Each number is 128 + 24 x the weight over its row's rms, rounded and kept within 0 to 255. Layers, rows and columns count from 0. The size above them is the row's rms in percent of the matrix's.

# layer 6 MLP up, 1280x320, rms 0.0754, rows 207-259, columns 64-127
size [ 97  97 106 102 108  97 109  96 107  98 101  99  96  97 106 101 106 106  97  84 110  98  88 108 103  95 101  90  73 122 114 111  98  92 105 114  97  95  77  95 102 101  97 124 106  87  96 100 100  96  98  98  83]
[[159  80 125 136 167 115 154 147 106 102 106 140 146 117 136  83 133 140  98 107 107 143 132 126 130 135 145 126 141 110 140 117 124 146 136 210 127 109 152 178 152 153 117 170  92 155 131 121 125  99 138 131 104 105 103 121 138 104 162 161 106  88 116 133]
 [160 106 174 148 155 147 152 139 164 106 157 111 137 130 110 118 123 117 102 135 142 154 144 106 164 112 145  87 121 147 105  95 127  83 137 127 184 145 114 111 129 155 132 125 159 143 109 110 109 145 138 174 163 163 107 124 126 150 122  99  99 122  88 131]
 [133 109 161 127 107 171 116 145 160 135 141 180 152 145 123 123 119 171 118  85 128 134 138 134 115 129  67 130  79 124 122 167 115 108 117 116 118 147 138 104  89 189 103 159 143 146 158 129 139 146 126 157 155 143 122 120 119 135 104 109 128 123  99 115]
 [131 104 128  89  86  95 126 130 147 150 117 169 130  98 111 158 109  93 153 111 108 115 155 173 105 151 163 149 141 151 111 116 139 140 124 142 151 126  71 117 138  89 156 118 123 117 137 160 115 159  89 169 103 107 133 106 121 142  94 165 145 148 132 115]
 [103 158 114 103  89 124 169 125  82 150 104  95 115 133 170 152 132 163 142 135 162 102 111  94 144 100 140 129 158 117 141 120 177 160 143 106 168 105 110  83 129 121 144 105 131 113 131 147 126 157 172  85 149 145 133 151 171 110 178  91 129 110 134 161]
 [121  96 163 140 139 151  89 121 115 137 137 137 106 115 112 131 132 127 108 140 100 117 123  80 177 155 135 172 135 159 152  96 135 131 119 164 127 145 138 119  88 146 143  73 112 120 128 107 119 124 173 106 113 111  95 152  75 124 128 115 113 165 131 141]
 [149 101 115 183 138 164 172 143 128 139 140 153  65 114 125 110  89 144  92 145 170 120  72  71 135 108 118 162 157 127 126 153 130 123 157 155 159 157 162 151  98 155 162 116 135 132 117 158 122 146 130  99 141 148 137 145 130  83 128 149 103 147 150 167]
 [117 101 109 167 103 151 150 151 117 135  92 169 106 126 105 140 126 129  89 126 114  63 126 177 120 109 122 164 120 122  92 129  87 105 147 139 132 150 131 112 113  63 118  93 193 131 117  91  72 132 136 147  72 122 145 164 158 141 125 142 148 169 142 107]
 [108 125 121 143 139 130 146 137 160 128 130 101 169 113 109 144  81 164 163 161 173 159 109 127 138 118 165 134 138 108  87 148  95 135 149 103  90 141 125 130  96 140  80 138  97 134 131  97 103 165 103 114  89 117 149 143 148 114 135 150 139  94 149 100]
 [142 154 105 172 142 146 110 139 130 109 141 163 150  86 133 126 141 152 151 139 110 119 115 173  86 119 128 111 114 162  87 191 101 115 155  90 136 134 117 169 150 161 135 131 148 165 133  82 107  88 172 126 118 124 133  81 151 145 116 136 145 149 132 154]
 [121 152 113  89 109 154 125 156 120 119 120  71 141 177 125 147 140 158 101  98 149 144  93 166 106 158  86  99 126 144 119 142 123 118  97 119 141 142 153 113 154 175 115 142 149 170 160 100 183 146 131 174  94 135 110 103 110 105 126 142 117 134 138 155]
 [159 112 131 173 142 131 121  52 166 138 116 137 158 153 127 161 147 173 109 146 124 136 101 154 119 120  82 114 158 118 109 114 107 148 127  71 140 137 104 181 169  95 130 107 140 159 126  92 114  99  86 136 144 140 159 122 109 107 138 133 167 132 131 148]
 [145 129 116 121 113 113 143 126 107 139 162 141 156 136 130 156 115 147  98 141  95 131 133 109 140 135 128 121 140 170 122 111  80 144 131 127 165 179 122 112 148 113 144 108 128 115 180 127 151 127 148 154  71 105 121 117  94 109 129 108 170 122 169 120]
 [152  85  96 160 103 159 109 113  96  99 140  94  82 125 116  93 147 114 108 123 115 139 154 138  97 153 108 128 107 109 147 130 125 101 130 107 156 127 149 131 135 157 139 112 113 118 129 156 139  77 116 106  99 127 144 136 152 138 151 172 108  99 125 115]
 [108 132 127 124  80 141 116 123 121 128 119 190 151 124 128 124 154 102 117 115 178 119  99 166 128 137  99 129 165 118 135 124  98 134 192  73 108  94 167 112 122 122 157 208  97  86  94 155 101 131 143 104  97 148 128 138 172 137 136 118 103 150 118 122]
 [141  98  90 148 105 171 112 121 158 144 141 138 128 152 134 117 103 141  98 117 134 160 110 129 130 104  93 113 124 148 118 128 130 138  97 172 177 153 155 140 154 142 132 168  81 144 122 131 135 121 128 149 132 140  77 168 133 129 136 132 160  98 136 133]
 [133 142 130 108 135 102 140 115 167 140 139 171 138 103 125 157  93 142 124 173 134 110 138 148 163 152  73 112 155 120  99 171 134  92 122 153 135 111 161 131  91 146 152 101 141 133 109 133 133 123 121  97 128 161 122 136 148 135 132 108 134 141 109 174]
 [115 149 160 146 107 119 136 143 132 128  98 105 108 164 122 120 166 134 130 127 144 144 119 163 137 140  75 123 116 113 125 136 114 170 147 145 112 144 133 142 182  94 165 194 144 155 124 115 164 103 116 171 110 137 135  81 142 104 125 110 155 146 110 129]
 [141 162 114 160 153 140 116 138 101  84 105 138 146 130 127 125 137 169 144 131 136 125 195 105  91 137 161 123 113 101 102 114 121 123 114 180 134  89 104 117 111 146  84 139 179  94 137 153 117 141 136 180 131 127 104 151  96 104 118 156 112 144 134 148]
 [147 146 118  94  95 135 114 137 102  92 147 119  82 118 185  98 145 174 112 135 147 119 114 135 135 119 154 120 108 147 130 159 148 120  89 160 122 114 135 168 130 101 114 148 166 143 119  87 106 120 141 113 107 119 173  76 147 123 158 123 111 110 128 103]
 [127  99 115 155 119 100 130 124 116 160  99 141  95 110 152  93  95 159 115 121 122 153 119 133  89 138 134 144  85 153 111 119  91 142 114 135 107 146 109 112  80 162 120 119 129 113 129 134 119  70  97 115 141 134 155 164 112 136 108 125 125 103 148 124]
 [119 143 137 171 113 145 109  90 122 133 146 110 126 133 117 137 158 105 144 131 165 136 134 122  94  86 134 171 124  98 112  89 174 100  95 112 135  69  82 162 168 170 139 119  91 154 146 135 130 173 103 169 114 136 127 129 145 108  83 157  82 131  88 127]
 [147 118 144 115 110 178  58  92 156 123 137  62 120 133 168 125 156 120 147  93 120 140 110 129 120 140 132  90 116 154 177 126 123 151 129 162 145 129 134 103 130 158 111 111 130 123 133 145 122 148  83 105 120 139 113 115 123 106 127 105 139 181 131 140]
 [132 122 102 120 147 108 108 102  86  94 146 189 130 120 100 119 151 122 122 145 124 111  92 152 153 148 132 149  86 151 146 125 146 133 104 148 109 136 139 106 113 118  78 118 119 154 108 140 121 128 175 185  95 133 154 122 139 155 132 128 126 139 143 151]
 [113 144 116  69 144 157 120 150 123 114 105 133 165 159  94  96 140  88 145  99 156 118 146 113  74 144 130 119 113 111 118 136 129 164 154 154 111 127 179 163  97 167 144 126 114  83 128  91 108  86 150 165 132 155 104 119 175 156 137 122 169 107  99 145]
 [117 114 116 146 105  92 116 144 125 127 134 158 148  99 160 126  81 128 130 106 116 197 120 130 143 159 132 119 136 118 102  94 109 146 138 154 119 186 125  99 119 133 124 125 137 120 149  94 114 101 110 132 130  85 150 120 101 112 116 130 109  96 132 167]
 [107  91 146  95 110 137 128 153 120 135 133 132 111 157 103 127 125 131 141 122 123 133 127 152 152 117 112 122 141 130 109 144 108 129 132 136 138 130 154  64 122 143 123 150 140 124  85 138  96 145 167 122 115 164 187 160 144 165 118 123 108 143 106 137]
 [110 142 116 136 102 114 141 119 147 155 116 116 113 145 148 136 125 102 132 143 117 114 108 133 104  73 150 159 130 139 130 154 101 159 117 157 163 130 121 116 149 113 133 153 146  85 105 126 138 138  96 193 143 112 125  96  59 112 127 165  73 160 124 145]
 [120 156 125 109 138 134 134 141 134 185  95 113  95  88 107 128 146 133 137 138 127  91  97 144 130 139 149 136 135 132 164 114 103 142 131 135 129 151 165 123 125  94 133 106 126 128 140 148 114 146  93 108 145 109 185  99 162 126 131  87 142 163 104 153]
 [ 77 132 134 116 152 125 141 169 106 111 123 138 151 105 109 133 163 133 126 122 120 125  98  93  75 150 158 141 128 125 166 130 115  94 112 110 117 138 119 117 119 112 106 125 116 112 113  84 161 117 120 110 154 118 160 123 166 130 132 114 107 107 141 168]
 [137 114 118 151 109 123 127 112 134  96 123 106  76 119 151 133  98 137  87 104 126 119  86  89 165 119 122 123 126 153 127 110 158 105 136 160 146 128 150 134 105 115 121 131 102 125 151 125 123 138 128 160 116 117 171 122  96  87 143 155  90  84 105 124]
 [120  89 112 149 104 132 148 144 118 125 118  90 162 196  96 138 118 114 136 110 116 134 162 126 125 146 107 100 107 111 167 119 101 126 142 111 124 135 121 149 167 145 126 133 132 124 128 107 105 121 113 137 133 108 138 139 148 112 133 103 153 128 119 112]
 [126 122 150 139 116 162 114 118  83 133 126  94 113 152 109 136 113 135  99 119 133 119 176 102 126 117 112 122  89 160 162 133 141 137  83 131 118 112 137 147 142 125 140 131  93 147 137 124 105 118 119 151 128 143 154 157 129 117  98 124 118 159 113 148]
 [153 171 135 127 118 159 129 105 156 107 123 155 156 133 159 107 140 118 123 135 135 161  99 101 111 118 170 131 150 123 124  93 126 162 138 135 137 117 117 133 161 141  94 141  89 141 130 146 109 120 143 128 115 176 122 131  88 132  86  88 131 135  76  83]
 [124 145 104  96 101 103 144 160 128 117 141 127 106 133 105 110 118 173 140 158  93 128 161 108 148 147 113 106 108  80  74 144 124 130 135 113 135 136 126 126 182 157 139 130 131 140 144 117 138 105 131 101 114  99  81 124 158 135 113 108 128 128 148 109]
 [151 116 120 115 129 126 122 197 150 128 118 110 139 144 116 140 116 110 208  78 136 162  95 112 173 134 141 103 104 146 134 131 133 156 148 126 163 148 117 145 104 111 145 154 153 111 108 121 128  84 161 154  88 102  98 137 116 124 105 135 143 146 140 118]
 [141 102 125 137 126 128 111  93 106 150 143 165 102  91  91 144 161 133 135 175 104 142 112 131 132 113 119 140 119 144 140  90 107 122 113 109  96 164 108 135 141 151 151 161 129  98 147 114 158 129 130 128 104 102  90 133 101 147 133 122 117 132 100 141]
 [158 122 149 112 142 100 111  85 131 143 164 138 157 126 140 142 153 125 134 144 159 165 112 153 126 103 128 162 170 140 116 136 155 122 112 122  99 136 148 100 162 146 149 109 111 144  76  98 132 116 128 121 116  93 124 101 117 118 127 162 119 136 185  87]
 [149 120  48  89  88 105 154 108 151 168 113 109 143 124 135 137 129 121 116 172 136 152 125 127 137 106 100  82 140 122 109 103 120 130 136  97 113 115  93 129 147 139 132 125  97 108 119 110 157 114 111 178 127 178 126 156 113  81 129 148 122 148 135 160]
 [144 103 176 115 110  95 108 135 124  95 156 115  97 129 155 120 145 119 145 140 123 115 117 110 159 117 133 114 158 135 130 131 155 149 128 110  86 134 130  79  95 167 125 126  92 145 149 145 153 137 131 168 135 108 148 121 154 137 100 135 123 113 102 107]
 [142 159 154 146 119 172 135 144  98 132 150  97 139 123 209 111  96 138 127 171 116 125 141 126 121  99 141 128 112 156 106 110 120 117 153 106 138 108 166 175 112 164 119 118 162 152 111  97 150 187 135 121 122  87 121 132 166 132 169 127  94 113 120  65]
 [104 116 112 151 116 147 159 130 134 140 135  96 121 118 133 164  95 130 147  83 119 108 149 108 161 142 147  88  87 143 169 118 114 103 140 165 104 117 123 135 122 168 141 114 116 141  99  86 119 151 135 114  97 123 115 103 138 118 149 139 198 123 139 110]
 [ 88 127 116 129 131 141 112 124 132 131 126 153 132 160 132 133 144 150 101 173 152 159 164  97 131  92  94  91 149 138 128 140 118  86  88 151 121 129  88 116 136 105 157 120 128 133 169 127 112 127 166 144 119 161  87  94 139 111 110 165 111  91 175 120]
 [138 137 139 159 117 129 124 134 105 105 136 147 107 112 162 156  94 146  79  65 121 118  82 144 157 129 170 142 114 147 164  98 134 138 107 121 125 149 145  80 135 130 133 120 128 161 139 159 118 115 122 140 142  85 107 168 133 123 117 144 128 148  87  56]
 [132 125 141 161 139 131 155 105 140 134 173  82 131 108 138  95 117 138 113 140 138 149 141 153 160 126 120 151 116 113 159 132 117 109 122 116 135 189 122 143 108 158 114 120 121  70 160 125 140 130 108  77 120 151 106 172 159 147 126 123 154 116 141 117]
 [ 88 123  90 124 113  97 145  74 117 142 102 133 126 145 131 129 116 168  99 132  96 117 143 113 114 129 159 152 133 143 117 141 102 151 120  72 157  93 142 117 141 109 163 115 147 117  94 131 152 128 128 126 149 168 155 135 112 129  95 154 168 164 126 143]
 [134 116  80 127  95 129 121 152 129 127 121 128 119  89 147 139 100 138 150 137 157 149 104 127 123 175 105 129 118 116 118 125 119 126 147 110 127 106 121 100 107 127 152 134 107 126 131 141 106 109 136  82 139 118 123 160 131 121  83 176 155 136 128 111]
 [149 164 110 159 117 124  99 152 117 121  89 103 122 107 137 153 142 157  95 137 113 107 149 118  94 120 135 153 127 144  82  96 129 118 115 167  93 129  83 125 130 125 116 166 124 170 147  97 133  78 118 112 155 164 128 128 127  94 173 166 106 113  95 115]
 [131 128 133 141 167 131 120 125 119 133 106 108 104 150 105  96 124 129 138 159 109 159 139 103 113 134 129 104 170 156  94 125 113 138 109 123 103  78 139 113 154 122 112 143 125 104 128 160 174 180 122 128 149 161 107  79 176 124 115  71 137  93 132 128]
 [148 144 135  83 106 125 172 134 148 116 138 106 138  98 136 123 113 170 165 159 107 119 107 113 101 116 126  80 130 135 141  96 158 114 142 134 114 147  98 121  79 115 135 105 130 120 185 134 118  98 121 112  89 114 135 110 159  89 125 150 153 156 140 108]
 [101 133 134 132  87 105 159 111 150 105 125 106 132 135 117  78 176 133 147 130 129 182 106  99 131 163 155 115 113 100 169  99 120 140 158  97 143 159 146 113 133  98 103 141  83 187 103 118 112 136 120 154 125 121 140 132 165 153 142 125  83 102  73 165]
 [123 160 126  88 168 144 146 143 105 144 134 152 148 119 151 133 168 147 116 128 151  70 137 139 112 129  90 118 132 117 126 133 185 110  98  94 130 117 130 171 107 125 109 149 124 120  94 126 107 143 101 173 161 122 135 112 115 104 128 160 109 149 126 179]
 [126 100 125 119 170 142 136 114 119 146 117 128 115 161 111 129 163  58 116 117 118 108 115 178 162 166  86 175  83 127 113 154 127 141 124 103 101 116 144 129 130  75 118 108  94 151 148 136 144  92 116 110 128 125 142 132 126 109 116 104  81 172  88 131]]
# layer 6 MLP down (transposed), 1280x320, rms 0.0737, rows 207-258, columns 64-127
size [ 93 103 100  98 102 102 106 100 102 103  96  98 100  98 109 106  98 103 103  92 103 102  92 107 104  98 104 111  82 107 109 106  93 102 104 107  93  99  98  98 106  99  96 104 105  86  99  96  98 102  81 103]
[[116  79 157 141 131 131 123 169 189 146 136 150 121 160 129 164 122 119 123 116 154 115 124 106 101 164 135 114 125 151 139  83 136 153  63 140 129 104 150 164 127 127 125 152 141  83 143 165 158 118 147 156  91 163 141 140 160 158 125 147 107 114 128  66]
 [151 125 147 134 166 114 118 122 133 153 163 146 100 153  96  97 124 143  98 117 131 148 131  92 145 101 142 158 126 138 156 138 116 154 120 100 135 124 109 153 143 132 112 166 124 143 138 136 154 102  99 126 126 123 173 138 127 110 132 114 111 149 131 137]
 [126 121 107 151 120  99 117 140 141 112 111 114 134 111  95  82 161  97 151 115 121 102  76  75 151 136  96 131 122 125 135 121 141 140 156 145 129  59 142 105 133 153 100 139 141 133 135 123 130  91 120 156 122 129 137 133 100 130 122 160 178 132 144 120]
 [162 106 152 153 168 105 140 133 142 166 153 157 110 142 146 147 155 132 160  97 131 101 153  96  87 111 138 121 104 148 123  78 124  95 100 158 147 125  78 153 101 150 156 132  90 151 142 156 140 138 157 160 146 132 141  93 120 133 158 160 163 134 128 158]
 [114 107  93 103 157 118 124 124 147 105 147  75 141 158 174 138 129 135 137 122 147  92 114 162 117 147 121 130 119 140 152 141 127 131 140 179 128  91 100 120 135 127 103 151  84 132 104 126 123 162 128  91 139 121 109 139 109 124 179 150 164 153 113 120]
 [157 137 195 121 119 119 155 174 121  94 135 114 125  97  91 130 104 152 121 139  87  99 158 132 108 100 131 140 116 142 115 117 188 145 106 114 126 138  92 138 166 124 122 132 145 145  83  76 164 160 149 138 108 123 126 103 138 162 111 132 138 147 137 147]
 [135 192 103 159 127 152 158 184 119 133 127 126 159 135  97 135 156 104 114 146 124 143 131 101  90 134 121 124 133 105 146 139 100  75 130 123 109 102 129 122 106 144 144 163 145 104 115 111 104  94 141 108 108 125 145 178 120 179 124 157 179  79 134 110]
 [153  65 142 150 113  98 106 131 127 128 100 131 123  97 149 132  94 119 123 108 126  63  86 167 126 128 125 140 127 176 117 126 133 133 129 105 117 101 132 146 146  93 152 167 131 133 107  91 141 149 165 165 112 144 116 124 139 141 130 136 113 123 127  93]
 [116 136  99 135 127 140 120  94 119 135  93 104 143 105  95 123 180 139 161 132 120 147 138  80 152 147 108 133 160 128 104 176 145 157 125 154 111 149  99 125 166 158 169 167 131 113 150 100 125 132  74 201 163 163 139 159 135 137 145 125 101 138 131  91]
 [125 129 138  94  99 126 107 105 137 153 133 145  96 103 164 100 141  96 118 141 152 148 135 138 130 135 119 100 126 133 128 120 126 124  99  89 167 135 144 149 129 150 153 146 136  99 152 134 168 108 120 107 106 115 146 130 140 132  93 121 122 152 145 116]
 [140 124 142 119 135 174 164 144 162 112 145  88 109 115 152 113  77 182 126 131 119 128 134 121 116 104  74 114 122 120 149 127 131 123 127 140 107 145 129 150 144 100 166  91 195 139 132 123  88 121 182 115 125 149 126 169 110 118 122 173  94 109 140 148]
 [125 129 119 135 176 113 150  26 119 136 122  98 131 135 135 132 128 192 119 138 165 132 150 133 156 125 113  80  95 133 133 119 105 159 115 132 116  75 123 132 140 114 137 113 145 119 145 115 113  71 143 144 110 126 139 146 130 124 127 131 113 127 139 162]
 [119  79 102 132 140 132 145 137 111 158 143 103 151 142 153 108 142 112 148 136 116  91 201 138 156 101 103  81 144 157 160 168 155 114  93 129 133 177 128 126 166 108 106 157 174  98 134  78 147 113 113 149 136 119 166 105  98 136 150 130 114 101 135 128]
 [125 122 108 118 153 107 116 156 156 142 154 150 178 107 142 111 164 161  81 100 121 107 100 134 123 131  92 107 176  80 140  93 117 118  91 134 100 110  87 108 126 105 132 161 134 140  72 104 121 137 143 153 116 137 132 117 175 129 122  95 165  73 129 153]
 [144 127 135 144 153 164 162 171 137 124 142 104 151 133 112 124 125  96 178 103 145 142 169 137 109 128 167  84 143 107 129  91 143 119  88 129 119 143 155 135  93 146 107 139 115 135 105 126  96 118 125 110 136 144  94 111 111 106 137 120 151 153 114 111]
 [160 115 100 121 116 140 121 115 121 133 143  99 119 136 161 141 176 136 138 172 131 138 134 132 138 125 127 156 187 122 162 160 145 116 148 131 153 143 130 130 104 122 104 132 131 162 101 112 144 123 122  87 105 172 118 112 146 137  73 121 130 125 120  79]
 [130 101 106 153 131 122  94 128  76 106 117 155 136  93 149 163 142 117  97 134 133 101 141 152 165 163 142 136 125 110 143 123 137 115 126 117 105 105 135 127  90 164 132 112 121 123 115 116 133 124 124 159 126 133 132  78 124 175 131 117 174  98 145  86]
 [108 143 132 103 185 126 125 137 141 115  92 135  83 119 127 139 152 115  95 141 104 125 127 113 118 146 172 105 165 100 138 131 129 125 102 125 129 114 112  85 136 116 181 127 127 133 120 123 111 114 165 109 111 142 103 165  96 111 136 111 117 144 113  78]
 [112 103 124 147 192 127 138 168 161 123 110 127 116 166  94 154 117 130 148 160 122 135 137 149 143 110 117 123 115 114 144 128 102  97 112  91 142 110 129 121 155 146 101 145 128 127  96 162 115 100 144 112 165  87 126 207 110 129 168 136 100 180 117  92]
 [121 112 157 111 121 130 104  85 136  65 110 109 143 110 122 114 131 148 116  90 115 140 118 127 166 134 149 114 108 138 138  88 105 164 133 150 133 154  93 127 165 128 127 129  95 129  97 165 116 162 121 150 104 137 130 164 147 148 153 112 103 127 107  89]
 [116 158 152 106 114  95 118 134 117 127 127 142 136 102 152 160 158 128  89 106 112 114 149 138 127 139  97 112 137 127 160 144 110  94 112 126  80 105 154 158  50 130 104 131 110 138 143 109 143 164 138 120 123 119 139 114 159 139 101 154 125 107 170 113]
 [140 140 124 100 173 122 123  98 146 143 112 117 152 121 116 134 147 142 118 150 148 160 143 137 140 104 123 176 156 139 149 154 159 185 152 110 155  94 104 104 116 110 133 165 144 160 123 107 126 131  72 103 158 128  95  88 152 143 103 103  87 130  93  84]
 [133 173 137  62 118 132 130 121 143  94 192 150 127 130 167 109 131 138 152 144  99 130 127 152 135  64 156 136 126 114 154 147 105  89 145 109 122 112 153 157 149  94 139 182 160 121 114 116  83 143 136  97 112 132 149 146 122 172 141 138 156 136 123 142]
 [145  86  80 142  79 111 105 139 158 122 127 139 119 130 187 134 113 166 146 123  99 111 123 114 142 144 101 158 147  95 150 103 169 127 125 118 111  77 122 104 139 137 100 123 159 115 121 119 114 150 157 145 106 115 156 103 136 157 143 119 144 124 146 128]
 [116 131 127 118 164 117 137 149 127  94 142 117 124 122  86 150 140 120 131 148 117 121 138 151 111 156 129 108 128 140  74 100 126 114 147 164 135 108 152 167 153 102 148 164 130  96 149 146 125 132 166 194 133  82  85  84  80 153 175 159 168 134 119 126]
 [140 146 128 109 128 170 114 139 157 164 174 119 119 127  94 125 120 120 118 111 153 141 120 117 124 127 129 130 182 142 151 126 130 108  69 121  99 171 107 138 111 129 149 117 141 125 102 131 162  98 121 119 127 136 118 131 152  78 145  98 102 129 162 127]
 [153 138 127  89 136 147 145 115 118 102 126 106 146 116 140 153 147 121 144  95 133 107 158 160 141 121 139 162 148 152 177 138 152 140 159 104 131 147 119 101 149 113 128 117 151 114 108 127 122  98  71 189 141 141 147 142 161 134 151  94  88 144  95 123]
 [152 116 124 130 159 151 114 117  91  84 121 148 146 122  99 115 133 155 139 114 116 129 143 129 177 154  95 109 123 141 163  83 168 110 127 125  95 131 154 117 121 151 140 100 127 157 150 108 136 134 132  60 126 151 149 159 180 129 118 109 178  84 160  88]
 [177 123 146 139 152 135 144 141 114 133 156 141 181 117 140 153  68  90 125 122 143 139 128 148 140 118 113 136  91 148  97 124 134  87 154 139 130 124 112 120  73 146 157 164 116 172 109 126  78 112 133 127 135 122 106 127 109 121 141 115  75 103 165 135]
 [131 144  96 152 151 113 111 129 139 103  99 134 158 173 128 152 134 154  68 115 142 134 139 137 165 130 119 126 142 120 133 150 144 107 116  97 123 135 137 147 117 124 116 154 137 165 187 129 140  99 122  86 113 112 139  98 143 135  82 117 113  93 155 162]
 [100 131 138 132 135 133 109 132 111  63 131 144 119 156 142 131 136 146 147 120 188 184  90 129 110 158 157 119 107 109  98 115 126 133 127 105  85 129 166 121 102 127  89 155 111 131 113 110 164 113 110 137 146 142 122 149 130 102 116 147 111  94 133 145]
 [121 100  94 157 156 129 120 152 127 106 121 132 114 152 134 161  72 136 147 145 116 117 138 102 124  92  87 152 110 102 108 161 161 149 173 135 114 123 159 138 134 147 106 149 135 121 122 129 111 152 123 162 108 138 139  87 171  95 105 162 170 169 137 114]
 [139 145 114 162 126 116 100 127  86 106  90 118 143 106 132 144  93 166 157 148 102 140 151 117 149  93 142 125 152 132 135 134 145 135  90 100 113 113 127 139 122 100 131 102 149  60 163 135  89  98 145  98 158 138 151 130 134 143  79 109 122 162 140  96]
 [144  88 127  95 131 132 114 155 156  85 157 118 101 117 129 157 110 131 155  99 128  86 113 138 139 150 149 165 136 130 114 140 155 109 124 115 119 163 141  67 149 133  94 125 161 111 122 107  98 112 153 113 104 142 148 109 145 159 148 135 130 118 125 125]
 [147 105 112 104  89 125 132 150  77 104 116 111 130 129 134  95 115 157 138 101 155 142 129 138 124 131 137 132 129 138 141 100 152 105 135 148  85 118 113  95 120 106 100 171 146 100 140 111 100 120  96  72 178 146 132  84 160 122  81 130 140 177 158 120]
 [169 117  80  96 112 138 132 162 165 105 135  81 150 113 106  99 165 122 141 127 198 152 111  82 124  96 141 156 152 198 128  85 123 118 131 169 112 138 102 127 114 130 203 144 122 137 161 133 161 123 139 172 117  96  81 128 145 175 130 140 163 144 117 164]
 [114 113 102 123 143 160 151  82 164 124 129 154 106 114 110  89 119 152 137 120 138 115 127  89 145 122 124 137 109 112 167  97  60 136 104 170 149 152 141 145 131  98 129 134 119 146 102 127 113 123 130 110 152  97 125 122 140 146 104 134 140 165  73 120]
 [158 163 147 127 111 118 147 123 109 159 144 114 142 137 104  91 139 169 114 104 134 113 137 146 106  96 117 137  86 111 123 160 153 121 122 140 211  75  93 103 127 162 112  99 137 144 141 132 102 166  83 132 157 126 142 139 150 107 137 104 143 136 160 157]
 [118 136 161 116 111 153 128 157 120 110 150 138 153 121 118 149 154 156 123 133 133  86 121 121 181 126 170 154 150 129 111 119 185 111 113 131 103 124 169  95 153 121 124 147 175 128 128 110 124 116 125 141  99  94 142 129 154 175 113 117 124 116 140 123]
 [137 116 112 122 126 172 175 113 109 143 160 122 122 130 126 162 131 103 141 100 110 113 105 110 109 167 130 150 128  73 146 155 108 123 143 120 131 111 147 131 140 155 146 128 126 166 139 124 112 116 138 125 108 113 147 121 126 122  79 126 115 143 127 131]
 [111 132 104 123 146 148  97 133 113 107 129 158 162 108 120 104  42 120 132 148  99 133 154 106  94 106 103 131 144 114 158 196 128 118 122 176 168 136 156 145 119  85  95  62 140 139 167 129 105 149 167 151 109 126 108 142 132 151 142  78  99 156 164 152]
 [155 110 150 129 155 117 114 104 113 120 109 117 118 186 111 103 115 124  84 124 124 138 130 142 149 140  96 119 140 124 138 127  95 144 120 113 104 118 108 100 112  91 141  98 119  78 111 137 128 184 142 110 116 126 159 144 116 100 124 122 131 116  90 146]
 [109 111 157  95  84 140 149 112 102 133 162 131 124 159 115 146 133 154 171 158 105 161 133 135 147 118 141 112 100 146 134 111 142 137 116 111 122 127 125 121 129 112  88  71 129 121 107 158 139 125 118 167 147 115 127 121 129  92 100 112  86 118 136 105]
 [114 109 121 154  80 110  89 128 106 126 141 118 153  98 126 146 126 150 139 137 118 120  97 156 135 159 128 160 118 147 130 113 115 114 118 154 115 173 112 100 128 130 150 169 106  91 114 117  63 102 136 104  90  82  94 119 136 148 144 119 141 131 102 113]
 [ 92 112  74 108 113 134 118 136  99 154  89 175 149 167  88 127  88 151 117 142 110 132 123 170 136 147 129 140 119 153 100 178 133 157 105 121 129  83 154  78 169  90 162 127 131 159 116 112 113 156  99 123 138 108 147 118 125 107 145 124 139 123 120 146]
 [112 109  76 154 102  95 136 111 138 129 125 103 100 126 117 147 102 150 143 126  91 106 121  92 160 134 104 167 127 127 138 113 119 118  95 124 103 131 149 120 170 123 164  98 131 152 113 113 129 150 116 152 170 163 103 159 172 144 130 135 164 113 119 142]
 [113 157 155 115 127 137 140 169 139 157 122 122 125 116 118 110 118  98 125 164 143 115 113 144 138  92  77 116 116 175 133 124 164 163 111 134 121 157 119 104 122 118 145 122 189 120 141 115 120 121 145 126  93 133 118 106 114 151 137 122 173 128 127 150]
 [112 105 120 102 132 126 104 116  99 136 108 105 106 104 180 142 125 158 110  96 147 109 104 142 145 166 141 152 135 107 156 136 145  90 160 137 110 123 109 111 113 134 157 150 138 152 140 141  97 139 125 124 168 121 115 130  95 167 164  94  99 140 146 128]
 [116 141 100 116 120 187 145 131 152 147 181 141 143 149  85 117 129 107 121 136 136 136 146 128 108 165  71 138  75 138 154 115  94 139 124 151 136  72 118 177 117 119 153 137 141 152 137 111  94 160 103 137 149 135 110 138 108 112 120 120 135  97 133  98]
 [124 116 130  90 135 148 129 138 149 136 176 111 127 101 131  68 150 138 178  97  91 113 159 132 114 131 136 139 145 138 116 129 106 103 104 141 139 155 135 148 145 106 123 144 105 110 124 113 143 105 126 159 148  82 135 120  90 147  96 137 126 147 111 114]
 [129 133 108 129 139 129 163  81 126 131 162 120 144 122 108 159  78 104 130 128  91 139 103 139 135 153 141 122 142 171 123 143 123 140  85 126 122 113 105 144 114 145 110 135 120 140 117 127 103 114  96 111 110 150 167 139 124 108 161 114 119 158 121 110]
 [116 115 142 120 144 133 129 140 122  73 138 159 108 111 156 137  81 113 125 106  85 147 108 112  70 134 128 115 132 148 134 141 130 113 127 138 134 154 151 121 139 114 104 118  94 144 127 129 172 125 111 155 187  91 159 136  81 147 129 143 138 150 116 135]]